config = dict(
    init_std_down=0.0,
    decay_shape='pow',
    final_lr_fraction=0.0,
)
Each number is 500 + 50 x the weight over its row's rms, rounded and kept within 0 to 999. Layers, rows and columns count from 0. Numbers have three digits each. The size before them is the row's rms in percent of the matrix's.

# layer 4 MLP down (transposed), 640x160, rms 0.0316, rows 13-99, columns 80-159
100:484553456396412513619484511559480536452613580556516487406415480483525472488519461573442529497456540512534474487548425475511521444499536545496423591414498396518517409447465487490577449486506479444532532526482543507467459444460563588418521494
097:490397441562548530452526486500520403483530454500532465520485476573443567546497537463477511456605606501588462524503414433510613505460516527504541473525515560580485475429486440514504499537573617459511562531440505453447496459489564521562497510
095:518443488429573520520475522552548481463546520500441498541371508538526490524408539509481521502476510474482524483418501529503435541418524495521421432554528525391531427588510520470516524543494592462587475576549478490520536496478521492513562512
103:496502371548404482492511492539432661443472533591435573477434541554502538421485451423424546419541526543553507446401467482457515524490465448554446546535484466580487506469480531552536585563441483534457439439599517523516525504526507433486533556
093:486496516383493516549485502457654468526487491507493462522368464522486413489521508489570495486418525490480634415492542505478534527525543536521557505578535470524435457558465528435418424522497585385570538438486516475461496455453583369506522578
110:474537590473473440592458528418537437471433468586502483491428457497438612457496471538606555425411528469541485488510505429566531493413419584548535403569585514528484508419531498508458575412559424549507524547565550469569456462543462512519542527
094:548496510616461478528470473597410497438503493458513421529433448448455536556472478521534538464468499471489553522505479493567443562487514554501458486507500544510549488499572493499545551470547455543498543544674464463522560476496593484449550498
096:524459502479497390577523457519450542489517513539541510448486478447481523476434525484513492516591410559567541451456567442541426564431516529458405589520454516530510412554539506530420542528538555500575531569437443421531468453443507574503557465
099:523515495555508478414525521499478459403496537502607519469353469559604538416470433478473422407506552491592433443454569488530533509464502491509489428452486465541525374432400574414484460477475524570586499530440559579479407486509499501575585542
093:414452486525492493536480413488526501466510418435489471527440519462592466541517482466516472559538479483409535532398540546499478520524474487469421496491457467453488549625526443483550462458460560424567425475403503534525484596451544520528408493
095:499510676518382414526547598560506496452510460480507509517405512527534537488482535447452490498581522503544446496510470489506481517492529531613556504555543520566501365478518486457526533414465407469439578466464520497548494514490501405502506541
095:519440518491468519400453462519614432525507588434457529484480513503503547499470515525523550434466486449551553538535511597509563522649492462555360576508501410513483434497540373496494581536539487508496496527536510469569470410489495513488489545
092:507478562561531480528469528485516488444552525493478527528525529385592450492403461479434468424534590462560527484485409521494606599528407555530510402382606498614477476536512520529432499518507507434577531544529495460497491519593496474458525569
095:453461572493552542580530492450540562532527442432455427515466501535526445519516529463545629492498557448549478494436459476632486559490497442483456593446500517461435508437543428576560489548552629448542501496474507544476565402562533554467497506
101:374496514537492430510438443442526503477519556544528521528490524487515438428436568538582482566454506532645598462558582481404604477471531468492503389546492546460568575573467439475510482530545486336522563556505511451431420516485546433486448560
089:501530562504504513614464487511515510428559473453470516528340480550543474404490471472525600490435595499600531487521520520503521596501493403532505435505460476556507494537590455502597510477510454474525418516541486480504497485461514560499527517
109:585476571585510528376492497502435432513472514519596459441482441535512495556531454422556532556530472564514446577567492583594476546421540463504477502561523435530536501448510441520454502575455538466444488519520520542553441482421497556505572515
095:541524462445446601606494490571514578456505559424492502576454548532497483464552534511504644544478507456437482444526473473499438460491477446525419539465461606416461490483508578478494481503557569412476473378495520508449419484520520509371520497
104:483483456449466508485520596453470577361440430543481483570455555572455521421424457542581523462515542519469493401505507452508458502447368514480385471514505460426534404483533473494475439542559527485456526611482544591541537434525540496632496455
111:497528554549530492368468618570602455492519453536491534560423514467495523505485484487443489519528542543483539479428602492527444518459467457483513451466462527454546450580471521446521406499540531498460527494518528518498323511481430508569499422
090:421497593596423474507443576491418439506553461514531538531454443514434448424565512494493514481513435403495512486436389505539546578470429510586512508569423468597481389521556530482488517411423444419451504488452604555527454480515515504536497512
104:459434449451477473538444496497418504467512452592448548455446538522559419488504572517557585441464518431481464516512501464552519585520482532551424506503456525438521531487482512507497528487566426530387565564469544599420473504514454436587549538
093:541461603434480416469493585481610585521528475381495532536448499527449591448515503500492436543554456540560406528550480512596524477484468462516554508570436490440480575473441481567511474569512554400583501519443577528544401484497476541434526409
095:523592521559435537487504466464489413448500474480499475506499471556544446527473550517578399559559554493549575551545462564511529592570525508534600501486540489472533477542469446462410536467439539522560414505497496562548469542497491575402498509
115:471463418546530485455528414568460475545498570508505521497504469526475442501508531532386457511415507519515491492498485564469481538455522511539465578521460496485616363536482516386509503532492388507549453433448442432574567556454480580477506485
093:507570529494511541452474554528461521510441477450558470506493528597468525430578459462438531513576523452444524460555412516541539570575518485497470493438424435471633527491590573446496475491479492477513488486450555546485556516392485460556577426
092:426555421459481485519485483472514538362457536511576525530368525570511547503542459543479614412454470445505478516544545504505569575485542560549506432438481390550478538504558559452552447483462420465514486481430508460474478520411536387515550462
090:434375457498533504466559559518462389486524384470578498521501444472458521514552568522429493533535472554510510536529524458578519490550564587504502415452448542440509492555442496559553554636563469469538549517562553549483447522449456446575546544
093:467463439524438541489433515459369468510566520520466479472490449485406439507467463479537522454490497520514506476431524532529498522546516431576479513541537475647561524408535511520532455514541431496480462587470474510495554562488479434466516464
098:472588539603506501495511463499476532469495532579478465360425518526545543472505541510524451462472560478529447487488497530458446467483447680511488410460551533553510486541483565413449559437440418516494529489471590491560541520492497457505516538
093:529456521520473481571439503497489494457488484497540547456487422541556486477517465545392547364515502486580423538568548460565534585512469473597551507514485426459528566497529542547567436512556498463456482471536538468531549483471460586465548434
094:458397469449562448582374479505524539443482464533444533561455511563523500551470535548487467497551514493438569454425504398512500446504462505525467468440512544414492429551499543486502510597495446414465515478528520566482475523458563468557472562
105:501484483439543450525485497587604474506550518538412489505470454446545507447511572491470474480495548442544513498494511492571576567493487529518571388434512508435490514495373494559550549582553560432595473522514619470447373483492502507474543559
097:496439422554448519483402552430389515407521593465509544472443511523508518442515537632551505492536469552401483456580516458538470506527439481450501488484502470471453479549428542514536471490418575415506509441559474470528428482560544429537596474
104:537521571514432529504456478454450535474556495395408497475531459560528499532495464403493465439515417539499430592480467636565495457518443458506535520511553466510615431540456438445502543368470544533516506460532492509444404525519519560567582458
101:443402521445541485477506464500553530662449524555512492417592466539540495507512404525507563527450467470447527493475456535514643466539453568522551569515471517510512525429543535348548542539493606505484489539503470561455504479464509593530568593
099:453533601451410499461412539444589499511435474504493560553486549478515537398479482464497461589540488483573537415608502445536518486561554481523533503423366421441515515368504511489502478438545450485467452552603494468527477439577504452458487483
101:395619399506504498497445453471602445491478539475542533494557418587522476479523569433493519484526439479444483496486454538422543438578541556503512616550469312562493449507552526439575470539578416550440473569568420547574476446462492505467477446
109:542488572645559491501437493440504449556512469449525507457506420577418513506530442518589479586585511514560477503536434489636500461427501501455430551430465522500595404465533431452475550524504457423498592520487500471502468549428435483484434502
088:509525560507507512453586532456533446465498456468615544475504459520456554518500430563420487436429602479519507479480559548557500559580497555510453518496509498595492492521539478495469440420474490394532522566519581418529552412548460499451526547
090:478529489482481483436570504513421481473487530425478554519491442447558465521533573435434513499582445424473462527386572482547528534517498480510451551490572513495511503518422438501476417525529459413513474466484465521565403482546486487506530372
094:394540468477506495512564418473565478478567521502453485549546540533467479509568521424533542531486521464513563462480511551551498457383510501575463525479489476601531512567488541491526622466550417536486487486460446483539531560415452541516479500
103:409521481479437452509572527534566375478456506475569486485467532628517517452507580456517543523488478499469543500550545477484528471473484519471474503531536505564459435546589511498465496527427522443553460505398506576431573540448494466485493519
100:504530523576531484518479531503426437486599524421418450587432506506413456461444514445548590577548509465467428507414471449536480555474486445517543500466468529489474501572505563549555493462547490450501470490500519548491404478436606508519547509
100:470444510513500463519488503503464556443515548418512516488423499588570510467501494423500466400562494503601470496393428618476494591502472444442595458416474419499406494603452588571441540468462505499513498436531490478506548503551518589455554467
096:454486487574512570473541418465490525567607396508484495568542498488454499482516448417411518432482549457473478543473487512475510538575495479537513514492493485449498491499557524498538514549587459469494468567532417459543516569390456532511551394
083:483526435477554442581385458469462565415439476519485644518484512436528550505508485469453437519579455499534510426479509428536541538519445513433472452442472610474417419495457472468531463540500405434559554585494456495516459585467571473514515486
099:409479460499458426543468442394502521526544480413492482555386507507535512488503441555524433521528412467476591559440558547480494596526485448512480518488448551497469536575506544462513435547499434357480437560494555507462458443507589512537493510
097:472532477565387428552459542583504501551468486465533493447446489455495499453577536487510516493550447498555479457579530426495538567511454451484523522647488502520544436509480495452559503518466456448461553499509510417491493480504553456486498542
096:522473479551482529471481428462457525447532586441557502490429460493555512480492464566591600547489503453537454438449502533542425511587516510494410466444444513379396464598543474497548479522536450401536480509494430520457542417509491523594534464
096:500491525486541437498581496499572501449473484522561514484549486514554419527493487448532548517563468506489431454462522562498511402438507635477453474483513479404431521525523550403481367495407378433594513472375458533513468503598485501458527539
097:554508506528506461532483391536530467417498535513529471516427541543512471501528482533558483565480519471483581429506494468457486579503541501504369519525380446467425529533539534492538444554498412399440421504423505500483448447460495489580450555
111:545595504429560509477524592499440408469443557514478446417531540589450596420497411499508552574485488532512448523555472409475548579536534554585509519523550461490539538408552391547540523430443465487537513536587465436493473487389520531537545560
098:458454537570388522524517433523444457476552515580465507436474466553459496397460565442481477536486412584538437545527530516491549518518576520588392579570497460513483439572485483472487449471538450603490469540393509486555471439487529481462478524
108:347479541451510544536557447595551591551538642509458529518563476500564512558505462511407569483435491559420502567550501501432563501473525510488532549506525512544562525512551506474580541450502558340517490533456432453539530516465495542467542497
099:526489540537508498564433434510554522442401540441534488474412514482656429474553591511529513502547429426547496440483481454514629505550493424558562515556509472491573513590431525487437563563451529498477499470505529523501473629494471548520445563
099:508455469468487437595459451510602558482537480421419404530397489474578479477501494541610586512477507443513557507405480532547445527484477466481516494441470562433479505606530559502497497568579509445557549522498488451455521527531419458522531496
092:430426487509487437509486514562471495452478518501519562538425487579543467494484576503462465514400516523551588480498513512445641541444536461512477555449571567471494465492490515390554407489458552434511490512466562431516409542542487523576489497
088:537411448431509529529445548465455469455487597477454545516545529454647464500484525478558517481509513589547514445467505526437545460524528445517576461471486476410525448593480524592395438522480504471463520605541578648515471552544454499553545540
112:445469491491444599506542407494539445483499548402533620465506410599520517421480491443492545501493444552486494539380431509567554517437522521419526562559450612574575353561468527541512451443504478484495477502550496548567536458467498552521579520
093:486478514460497497505467582481494517394521456476473525537397524581555468490448536540528442423583562490491447425467458445460476512494435471493473456478435535426420539503515533478470471511532546489499503545485515512508406547597440466500547428
095:523547517511459524533565513545578536397511574526524540424476516589526478467462552406412453506445467535465499571507482601428529499440583568577530450535506537483428536672479522473520482488489412506431430515527504444418434516583460462461498529
107:443445537575490529486504545453387518446529522469519555531461495494559438535419488503469560504559478521579540487577514490583523494469441451503343550375514516485535507558499484511457538634420517512566553563420496459525477479489499456462490474
102:512380478477506471511469487483472553480454525426467385459519535515462590516512475576559567514573545561447537506454508465485494473566483466495517557459485574456572497584464512502474517523540618506523440423587408538590434543598443475564482512
099:428481506556490524545493445526485457491477626540512482427564404475486511523523504489516553483495477512484466551454386467438510522480483648444439597475485511459455520509485502500546444547541461514532437518442514503570446452541461484510451525
104:588514559521442505513507548493513447395527558414553556564385464528545389504434533555514439485534623582491546420487464494437385570452558473512477482475402546548536513500495550508460472525568474405444500509485542461479454539576509434496489474
102:512510530518497528477582432545414479602503496400502566430485500541486571430454419481470455506569557560471416509489459460537493481507540525494492532556526501458542452561442529531442512471473604598495525557501480526480607540456496608563516543
097:476518463479501471436563528561518513441572529371529440480455470589482479486519599407541517441591483478487412491499505537549501480466416514462404498433539438503508449527478529490491466550512469378534527482477539491505513465486458428473538481
089:457467495453446486471577537404558468501532598471504502514500473506374508529540444562562518532480521504456517478468503589474466541529512591497535499503442376445461518420513528518448488520536481485548516547518485411500411446496548506462496439
096:437495519516540557563528398410485581538423537517605544502520448542492447484465455475479497537591423441532457502473521570494531408439582504463432564448435515551496500451486520509560515510397540512485511471441480424465483520483532582599621480
106:464373487501477513445544512437506421508544532457479448445544518453422576504518518454568430447434496477462557505507400491490541479578527551476499519441456536452534401518499437520477529561619497541553509501573554401513458453507468467552520541
096:586486502473433450542529609506437563460524536432484473561423495536474514384483456473478417528610479508496506460439538596514425548541512525459519491532562479469522528530451501365517459500522475501584491531546479496509473508528557570508666524
101:496427489539517460473470497456527451413520471423569529452487484425423536533518442522508500547472342486456575612448488471575518572547492537566501594514543519559444453434452531494530448508485446510506457514524519531590444461458541528512522502
092:439500496496501505563631486453479493444520518534527479434489515525612541547459495454558599473504532520450571474548497492489464568509512547468409532478481444428479429435510530549481347547505423546542493565433528480443563434469401463435573483
099:461453487509499481539492564502485531508486505483384581559543495471541476551554526507560479479529443481566478527477472508505478519646468490496488519513494487479542416485489471538392522504453469459471456613463468483492512438508408541460539418
104:481550486515567529512525512534521467508502532528460491513460507567482482424501386531526508442511549475577577463446511518530464543384517468560467541506616414461531505438601531488540492529475544574609381489626457485539457513487573505446552508
105:469542483584447582558471513423518563541547563474506532421484371534383504519548502506505589543548504473532517506452436427516511523468488510401445534430506424516529505575523502521610534539530447406490476615579391454540471491444558571512499403
092:466467491496424477548539426525530445551491509479532443466490493541537499454551545514406599520494403468509535476473492488588552591566516527457503575501369520470407377598545515531528548481537556516562446503449505446523453420534527545529500523
109:533372589525531403478450447491491463500484541492548490506423426445476583458492497498484503496426520561567588564531560660600482516507496539500447534509407536548461422499504457513477469496534495450462521531433521485541477500440356511497461558
088:456471504472501524455516494440525554460495539494503419519460511526507517467530508493595541556536442483526584507518419546475576518475412509515516509498509503450602376535453444560449564511527515511532530652602524527566481508408496558372461544
086:496570417579491568596522518481488505488469560490471579460449479551510472409498525470516509523440461464480504439474510493498476514575510488494463481471450481474489383590569540463462500552445456427579478554572584381450492448476505432566575471
093:546474515481540527475519583452464407495424554567478513480502499518482479486481468483515453471500510502604493486537488452591468359596550408497511491540466497476586423457460420552582538554487477456603560509510535482468442519533476554449521467
106:558611458552541444502546398550486543564511486559551544510508496443421465525562457415500540475498485423554488429426506517434562473460521452458536473589411524569542458536561417417522474460479510483564558513544526491538405591457575541527520555
097:508524503494441545507587464506542360531574521419495476587439515478493488558532443563490506527466461508453473521502509504539519586534523469504466530489471468563521499639519551458445504546530410458540516453465519482418480510542439516422526452
108:488478519485447507528552494546523433524475451455424524501536384464450467518576541525552557480553481549528439528431407348498468529504525451477597613516524446495624521537541567509500438435581452469559589523443449411512508503449590464577491551
096:450461497510452544533512588487590503541520554448507464522426404545461478468476422449544497461481503531591475521544456590546543484458442445569522541473528469481403497498625480521549469468506520486521551477483387482522451479435512498519519493
095:470461534512436460539488518588473444513413466451421519464470525541500488469518453603490452543477522488483501509454447462413493590513423465576449460562472566499536506501496520464525441480525429500427452448532544532489555518565433438586493518
# layer 4 MLP up, 640x160, rms 0.0493, rows 14-99, columns 80-159
099:466555544516486500512568395441505445467427468477565554398592518463467449412460519479544538449443473513455497498454474505493619483420520511446541468558500503503526468543539524506555432455533552469522504556469589570479444453507468431578475555
098:576446433554537447444474441591526553567446560499526547509527392507513496550480541474465462466597549500546561490409477534526484435523469509479504525562518544427537536486548451574476329608509517569531564470498533552516477588468539550473536410
096:524504472531526496432523490475438496612428474534506552530465563530502530551520530577506462432421522481414588520569478452489466421513516513571457449480471490455568592458557501480529566535433411547432501628520563495475536570474519520483532474
088:479472476572509571481486553556520483562468600466447550458576515473577504442477529362497495383523482492448592444470462560517515509539510516487495567533432531556594540516549604534498514505529514511459463531473469562504551452423457405482529557
104:414396512475658531412525512530520540581424560503541502521537502618495551447471474473504505486456530524416521522535531463490541423497503472481423491592557444453426473484528583469583511447511496559442453479563508535481531421588559432528472524
093:583521554512415549474552447454519535560522563530473559511497569490454528463560546464391542598528538540431418443499514477508426541486457418446434480524480487487446524506481603591536542500498457488464465457417484572479590518448458601505562477
100:560511454585545458501553575465468566441410505470559579543494498477523520539509465577408451488503483503520597457541505426430498496524630466584472560517522534560541555489452456465446522463436428512543550574467510552573470574463556473542531543
103:516560424583602519501458479426465560425455423558592455514456463508599515460599522567491471422461562462479457434440558536457438525422499532482500529455519507554509459469532499518611444405429513559551547458447548496464554484455419585597509438
093:498498536526498515410432444494495481520565508532409572504559508483512456478507479489563463436557541518439466424493569450498472497494447473490399451449466491479435491590467494401550484615531633524529494573435477514536394534469407444450454440
097:527499487530472442539542535496478474467515493473466530516486449426530571465433455483483461526463492566529485526509464532534386508441537512490476536541626546542446486376523485437462484535493538470490477515451419494473568565570477491382467465
094:491602439570478539478476469475551549504440460497493521613468527529569541526466518470401559505548462537554518595524557517470578495566542536485426517582552464493448499466460443420492498534535537538529498515521450413559509471502444503461539510
089:403509456460613467520531422507536470489574499493576469486546503466528545504536500504527490395546486484540414512508480462478544540567451518547476475553540466547451497479375504477504508561483499474602514442428512473461612514601399465372519482
097:405540537446567513510440546543543474503472515451455485529474444507497479510418497515547554495553453529498482581491458472541484516563460484522530550578456458521550516482472512574426505584569486547561449381436480514453517507595445469465402564
097:450552489562496494482559441458502426407473545464473474615502510444508477434581476553446555535415438581450508498466587397452474495551499556505526425524444513492458578555487440522541389433526582516524499585446477392449495401503562516419541443
088:475491503472554549432525481485546576510566543517544479520431524499513427510471544581480506540528617503492495563486527568539550558477521469573428579587526470455541565527567551452500430474557520482510379433479570566499446510504411571446496458
114:469600464543531429517518483524367553507554486563501524479445392492560562574581516479495530437541566458475492562555584506568364469437468457438558466593433423501454464542550511533470509583491505499515545467531506400513425523423459474506489480
088:531494577538486532530502516591443474496504393583479406449499485508473574423431514574496490553519420473468455480513422538547498574529489484596576536508411544508495494583444623545463497506588500537516423503492468528512575468465538525412523577
102:447496509448436591477593515437483495463477595575487493526558488568501414529580525514517510464464538462464432466429630504503421399542427480499478507566457491447560461535554561578546486486520510565455462579553449529478584485509414493554390493
106:438488527498551509415453421483567513479501427549573520549528536494500469564471556454476519446466478533423420509477498452462486553553546533418462459549497522514426466478492602506492408480587604477519412511485571470526469508499514394447562384
096:431498423419486565555500519479584493508466603525503512508547509462575469501591410497464422572511544432450520473526506494512359449380573502423488440536423552463458557522561515457531542520536533440487543433495506544533541504521423468494430462
103:502482498546553488585562418515526543516545488555429531513512535573452502446491395537402517508442490549554430522448479458420472473515535556461499522552501511523437456452557509424524476533536603585424575508533515436441447612538531451445450334
089:560516508445563553492495567478451471526476456536526554606455419504516446552486521468543476535502512533545467606537507471497397439491585422529499525443533557487442483501485491504549389553549508497568536554484523463526435493511582450459549419
096:444448469554530570420420465568520433428532514510475506491521487521584459411475556531507428475509537489492478567430541464477521523477459548567497499553475582440525576533600469541533500422535521598570469490562445452457465579594414526414471526
114:545466499499524449526433561472477549453551569489511485517573532433454538482565591479499511463556492570486522427507561510522455440434483572588493524596431491482519534578525527500459527509491463591468493475511455360478531470451447456529408455
097:523461491566450487543506520489550459524522452480512524468484466516482519514532542548428387478441532509433504490550434459479494463498474430548543521515475484551457481501373415533494505566460591490391514394581511508561519469507537504534516449
090:521478439549588514464519510553552413447540559512458554500528515469565508419427478460398474433449503540460523463423489614495482536458582447552416470495528473571379461407482575489609443478452518497593431390500490511448485541579476492577551578
089:560468499460526479445596550493482463525501469515532532476477490444594471466389600468466503474502516492452440440574545496469507446435575560464462400480451459492453594592511463434580494517584587539489533450557528438490511507575505457443540478
096:536521548523465476434599491608457450490530468521490538414545431549466522503437436592484517528535471517554451478577433516454515522518414507413406576553515480534474433525545504453535554444501531410522581412373469534503549547404532481445561460
094:546497533477607447356524549475510541486456538408549523547553489480452460488469402435501467536457454478498502528448478482477507474469470537525486486499488460525421472530516542508475502472416489527479510593576518499468462517524474432495537508
094:569419569458548397506520550486483403518552567544446418503530514478495541509546501551558559529460521550559477447483530605456584549509514489487543600474552516542527464434399495460447432474470596476477403473534504472442587583479388552578566573
089:451598428598474488532401486480483522484551498461478481448498403476403504495540512543452528529566438605533499451499411458457397552439469554555492475457486572550468588586517536436598579437517552635468453489558441509465474563428531549422570458
117:487465595422491533433509515592501497454521553574479507513470420440488461528514485531507459389577450443453512545515449487527459517452498479506536416527484450462485532427474448597478457569587448500501480500510606509506437513550440467423586480
102:375454443436508545546497535584406494560469499507465438521507572541553602472519468402475488472512507415463463383544651476512514541438532465504489487436416513448521487457518502478535490488553497420496464507520479466490450507566442546478535533
104:520421537457625597397530561488431534540487424466511484487466555495564474433502537521499509457474462527477478518497476572486423461416468527466557495474506487487598561494505578431518510526400582512517537473525510464513521574468365550471554445
096:444493549514472405540494428488555456459469523484494418479495458421511471547546438415563583514480556514537439566477497504554426492568527516539422532533518546464485450529390538531516497550519433577440447498526489476479495531475395451503486570
095:411483415478542474499495596536436557465511536460588521568509470493575518487483499558537529488508571534575518498552535469534476458472586489533546444598499549581524529365530487529492511415513470555465488554567448474526417437579432461523563418
099:549455570459476519499537509601444534504530511490487471524530564449492528513438450445515467477499574522523532453454496549469545532584531484467456519528522577445472498477407501505460537411606538449529456441473531605446579524410519550455624505
102:586503402474558443405519461457517463534491427525476426535445445474522538587580464502438399474525593420499512514519490452477447481488546507442586458548562493512524477455521546511571482493585467509530501418582452515591449524567425468495484457
091:554587527537540553354488583502443420440478536540435434573487441586455508551525527488462482497539545565443481466462542519483520560491519426539484441531517438543452456463427495518469500542443493458490493430563526539531524560475561531444523538
089:390522543585600575469434459509548589390528479474506511600526553438537460508426440522474500503518448517398526526575483490394406444435527529446462470526454529466443522469461614523510445458593556491536436527507410378451453588495497587531556506
088:503477485574487591484412509503447477492414531562478525483507377428556541543494404456480453437440429460401560590454527482541447493457529522514508575527443509541547547420406472506553547430559475500507470479591497540483480515574509516578489544
103:503448531543559560455355515490423587497471428468482518435460438541427507461483467439499504492522416479481447537492537470576542531502465495535516467485464553502487493481550487510529484486529611540487430509540555464493517593614467579463528487
100:480476484543483501440537445522532515510466415504514568457492501558507436534570560576401483489538509531393409511438490612489508536520519477520473433510434554435369496462522629471576509503528476533466464429429482606505452462500489578458604531
106:413553470423628513441526482423549530555470524484475454496467540484482487456415417477510385466498613474517474438508522411449540467456470553546466575561486450411521495474458543419556458513535447403517565479532534472552521524572425548556377539
091:461551591479415533541553447577511489483483574517590555476567458496467345520481469590538527577498503508432527496420481442427488468582462496550462515526516531548513507604512482580570523455478512477439457477568618523493501462450429465471470433
082:566508572548623492522467489450550525477491517483406527503460454477514497477495486510558446478554460572470507410445433540391491431515537463517453557494547539518471542538457433495510485415471508565542538518500468515572559448551503546554495436
095:505565491441574541426480444545495430541526592486472561430497426541506536461464508472528400462547479491589453511449538454466518512530535490510432575525430530464386497575506540447624441496501576517472452495416530510509546468569447562517527516
095:438520510519510458465582517527524477555567462504522495531483549485563516456442599461425466534519519469526510402502605552536497538503592430498473501529512478509512447483564636496561438516519575506567442563540466532404501461483469490420507524
090:526467504538581494442447458450446551493347513476505538506577490544490492406437521522507500443487575485444464541404510594458476420544467524538568526477504580493563533442518507602459382453467445503506435534541542500484552424601460529529453526
099:550520497479595435447403434588534531447533489520487451511511508454428485528503429453533500439449500537475453488446483596532545497429496571499470508430410524509525520534556575465425484476524552467560545574562543525505581478606439545417448471
087:555660504515507459447472566524473518417537502562468497544500471556489488531558462484591531384497413450471456597480433586461422536512587543571482536451487556531479516491522469471556528409433567480503413517437548447557510401536516453496456471
114:442447472462490486346506447481502544432451483473479464486444480590535526595521536575556460549504445497436561481582545533511545536470432414500481525511494590538437469448484562583491564559472555465505513452540527528546484439462475414500491503
101:490482495513518456522487462538539563497507395580527515410507471542445519493505500475483531451418533566524534552536526522400492457484499541540437553570568540467497505550479433439451536389479395516527360538442527444554455554380491525419481549
109:394609518508437498511498493521514505484453548461591496615517484518423527558552448558434526510424544501432511479447424539484502375524467471536509436509523421628585568504451492505514495438583410486481491516598504497410462462539529490454544522
100:456563519539568621349541535454503444432459512471512515428590521386624486463518527543457509540459569471454553452610510472569469487466509381425518515503436525515463542427545532435501521469487414509494451524434424538478507516550449513531507521
094:581425501506465538498571555530463494524476489511454439461532579550565492516437501601436559452472499436501471597550500514557443561456436474462394582544485567493519561460464523600513470539478502430553378396406461525470431483464479479469480503
093:459536455395561559493434504447437449390560520518515482499530495422575461429435530535515576441497469511470489473458595415462482575427551475484521543435424405530500529551530623525491481474422499446565451492518499484553551544480468480399522516
094:499463556551639567496417431435437515518460558456409450525483490471553413479470453577558561420546542494487494446476402457364406478521460498487499443427444527487486514495473488496619598539537616487506400515595400484486544451512452499485538560
111:496477575464466518539538486581525434437470478430520481449441460491491522464461508625560459515462554608494534435497525529451520508545438511546490422506519534492586472557567579575545506519525469515444486458444576575531577407584545465557389515
094:503481482475545567490408423468538548455461569504547490481540560446533483510359452548528537499529536597458596437467515558449552458419504552413459548542500546470512532560498419454452379546490516539532513471555455506469471584478493476507515438
101:451478551459440456578560468459465533455502453468458426490543472451513510469455449480466532539439540504513540500539568509505472471583478553519470576510461492467520486512425491415488439552563450451528559565534495455578434529471560563479392456
110:503465391480520546463423531535473463566602558595544504519561493540483533555538462449526508522579572473464632505528509475481430556404520561476482518471576491441446519509542563415529554586388464404509473447473496579449507582457500499486459491
106:494629491400647501468490428480456490472475615542480546432471517440463529546488576567484501457477564516590483468419410630459511563422521459468482556534468370435536469515493474442519512430469474590505506488564496525499526464551532426535525534
099:523562487480568512464579432508541384476527436479567483501467433618485580540545395481470476499466570574501496393445533554478455546533504553525552555532612465485487460436471486444502569419554450545504487390509538515482495492428535476416417496
108:526576561556524546395528446551568491568441512548549510444473458430497449454546430486422499426476570561384557562471442592510486567505534541438475495447450525489535439461552418519474487452443450461431483457499480524545518543605557581460543472
102:534485400533519401521507456532573525492431503480551509413498497491520490605503564426563474495500591487483440566499470455535479430443582360487550477568549500507483573436530533526487459535479545548458556426497484465509542521553554509512482448
094:476485410487597542472477479508522545478540535440495528494533459538513520583500473478489458494436514470443513568410444532424533495435534563511532526477571492480500508438476461400556449567574548484574520510450421523381554503605505491457493428
090:516480542422557465428464503626480478483533484507424438606565492554487519517387443468499486521456558465513557516446549551471481472512520438457517520524484524531499493431555458529568427341390492562410495446592526545547501447508539485555487578
098:531517412483468446535507522433393540430574460545511449458457478483423524422567451526479430475481530577468545430525473547483445472453557544562497574559495507628591499520433447497581537493564402468506460446509515558485600432533550455534461526
113:537399505520566554370509574588536371442485547477471475512491464577479606477531516525573523382488586450487560527390407509467508475498449436508483542462548560517490445459464463524441544429522501627471520475513519541453507454572445485521562582
097:581519477483590545495508439464471559505516585475548541576543482614515502419509436557565549482496483463510579413491470453463447508478470549445565545469486544487509558498470537542539460515502530541413547499591415423579592504578512554484519474
095:479563477426422578473467504547416482510508580517438535537443544558521479473479496426524500493573567440539510545525557499429425550411576528515478505479513495491522712435478577479560439502502543508499501512451383575422576568495453539541492458
090:586481522557612476507522518503570543471557451547487541510549475496418527472612525434494548456473500462439483547423456498486456485535528528523540483513564437625594478433435406515477515488439524522483502428539589531519607475476446496536468537
104:446413487565547571433498510485561473498527401514481566539533537518586526582582557470492532456537548501500548520536585405527452506552501434489532569491513619550551498481480490475541501530476570560438554509531453505477514572467581398429466551
101:519546547497503472498519552506452506533460507539520431464600412539494481562551444649509593575461478480504571505595499516548479454504482481522584496495535495465562523462577521487589559511497440577473398557556536590462456435456538505522490564
099:587465580497525560506481538520464462458490551626431524514501527541441493502453492531431494527496655542492574459386490555557485509479489499506533578566511456581513523535423449524497529496498462530407525425608453518441619577504472517510537459
089:469441483541498599481435472409477471437521462462491529440473406503418404398511540494474499515588449443470530484484482500446473545520462494638458574522454567529522484422517499491539403551478526499530444467631486496450510473516464451545565529
103:513554474405476468422489565510396484574562408554619487473478379467452448581498494495477438403596487423439543537558538567479417436434543546503414497537469496557485516480496457463439484535585497499488583532539457557495526430522484554480591390
085:492508535502510505465509536571422403443477528511411561508436491520527529553436545529581503460496555469451442527520504451561377533519557481406450529506489438456505538428582442581510395542571439495581471452459437544457492410525393525425485493
082:425431572501519510491479504495462521530486528575506413549504522547518497512429473550441517416449443479391477480530440538454545419625491433582495483489525486556465533444497516598493439518387527550461498551574452571534467452516465509549565552
094:538567502470536532424458458446496468446528509467555530464498544501562499541509528513495434464489469480410611459450601481520533464422586431510423569530611534443476507428451516475469420504543627487542531485568492537500587525499562465470509524
105:536516537585543569575572446429499509479452450475499472475497502389493564549590457439489572450421438510428519453528487576576486522395559521456509479436544468633430482467513533517529478549497554473429487484463460481587545461491537552558487516
098:492440506527524570482434525547451508586497474452574475526460453510491428499544419545484502483445540587491481526430454473475523463562487478524437617425513577533475500497492491573629544417520611445510512454447455493516474422482462549562542448
103:516483492453534430504519465546544487446527470513498480454615586539466471570616550478450431434495529577492485459565431507538488542541485547528484525476533502493466498569441508475457403446441513547495578555510441473513525497575524516540548446
097:382453579427501461512480538541511480558526588590509460506518468546460496499459417488579489589394401439455493551474530475424419568470467527489457584458559466442439480525562576511437432429550484517485523482423535535561510508552535549508483462
091:432405503595534427507544514452459520508510503438497552494468572533519507424416540509514427467556448544456512509376532504455511546462413395453451525507443524488457539539439560467519526490456612463559387518469529413407497559556548502436468479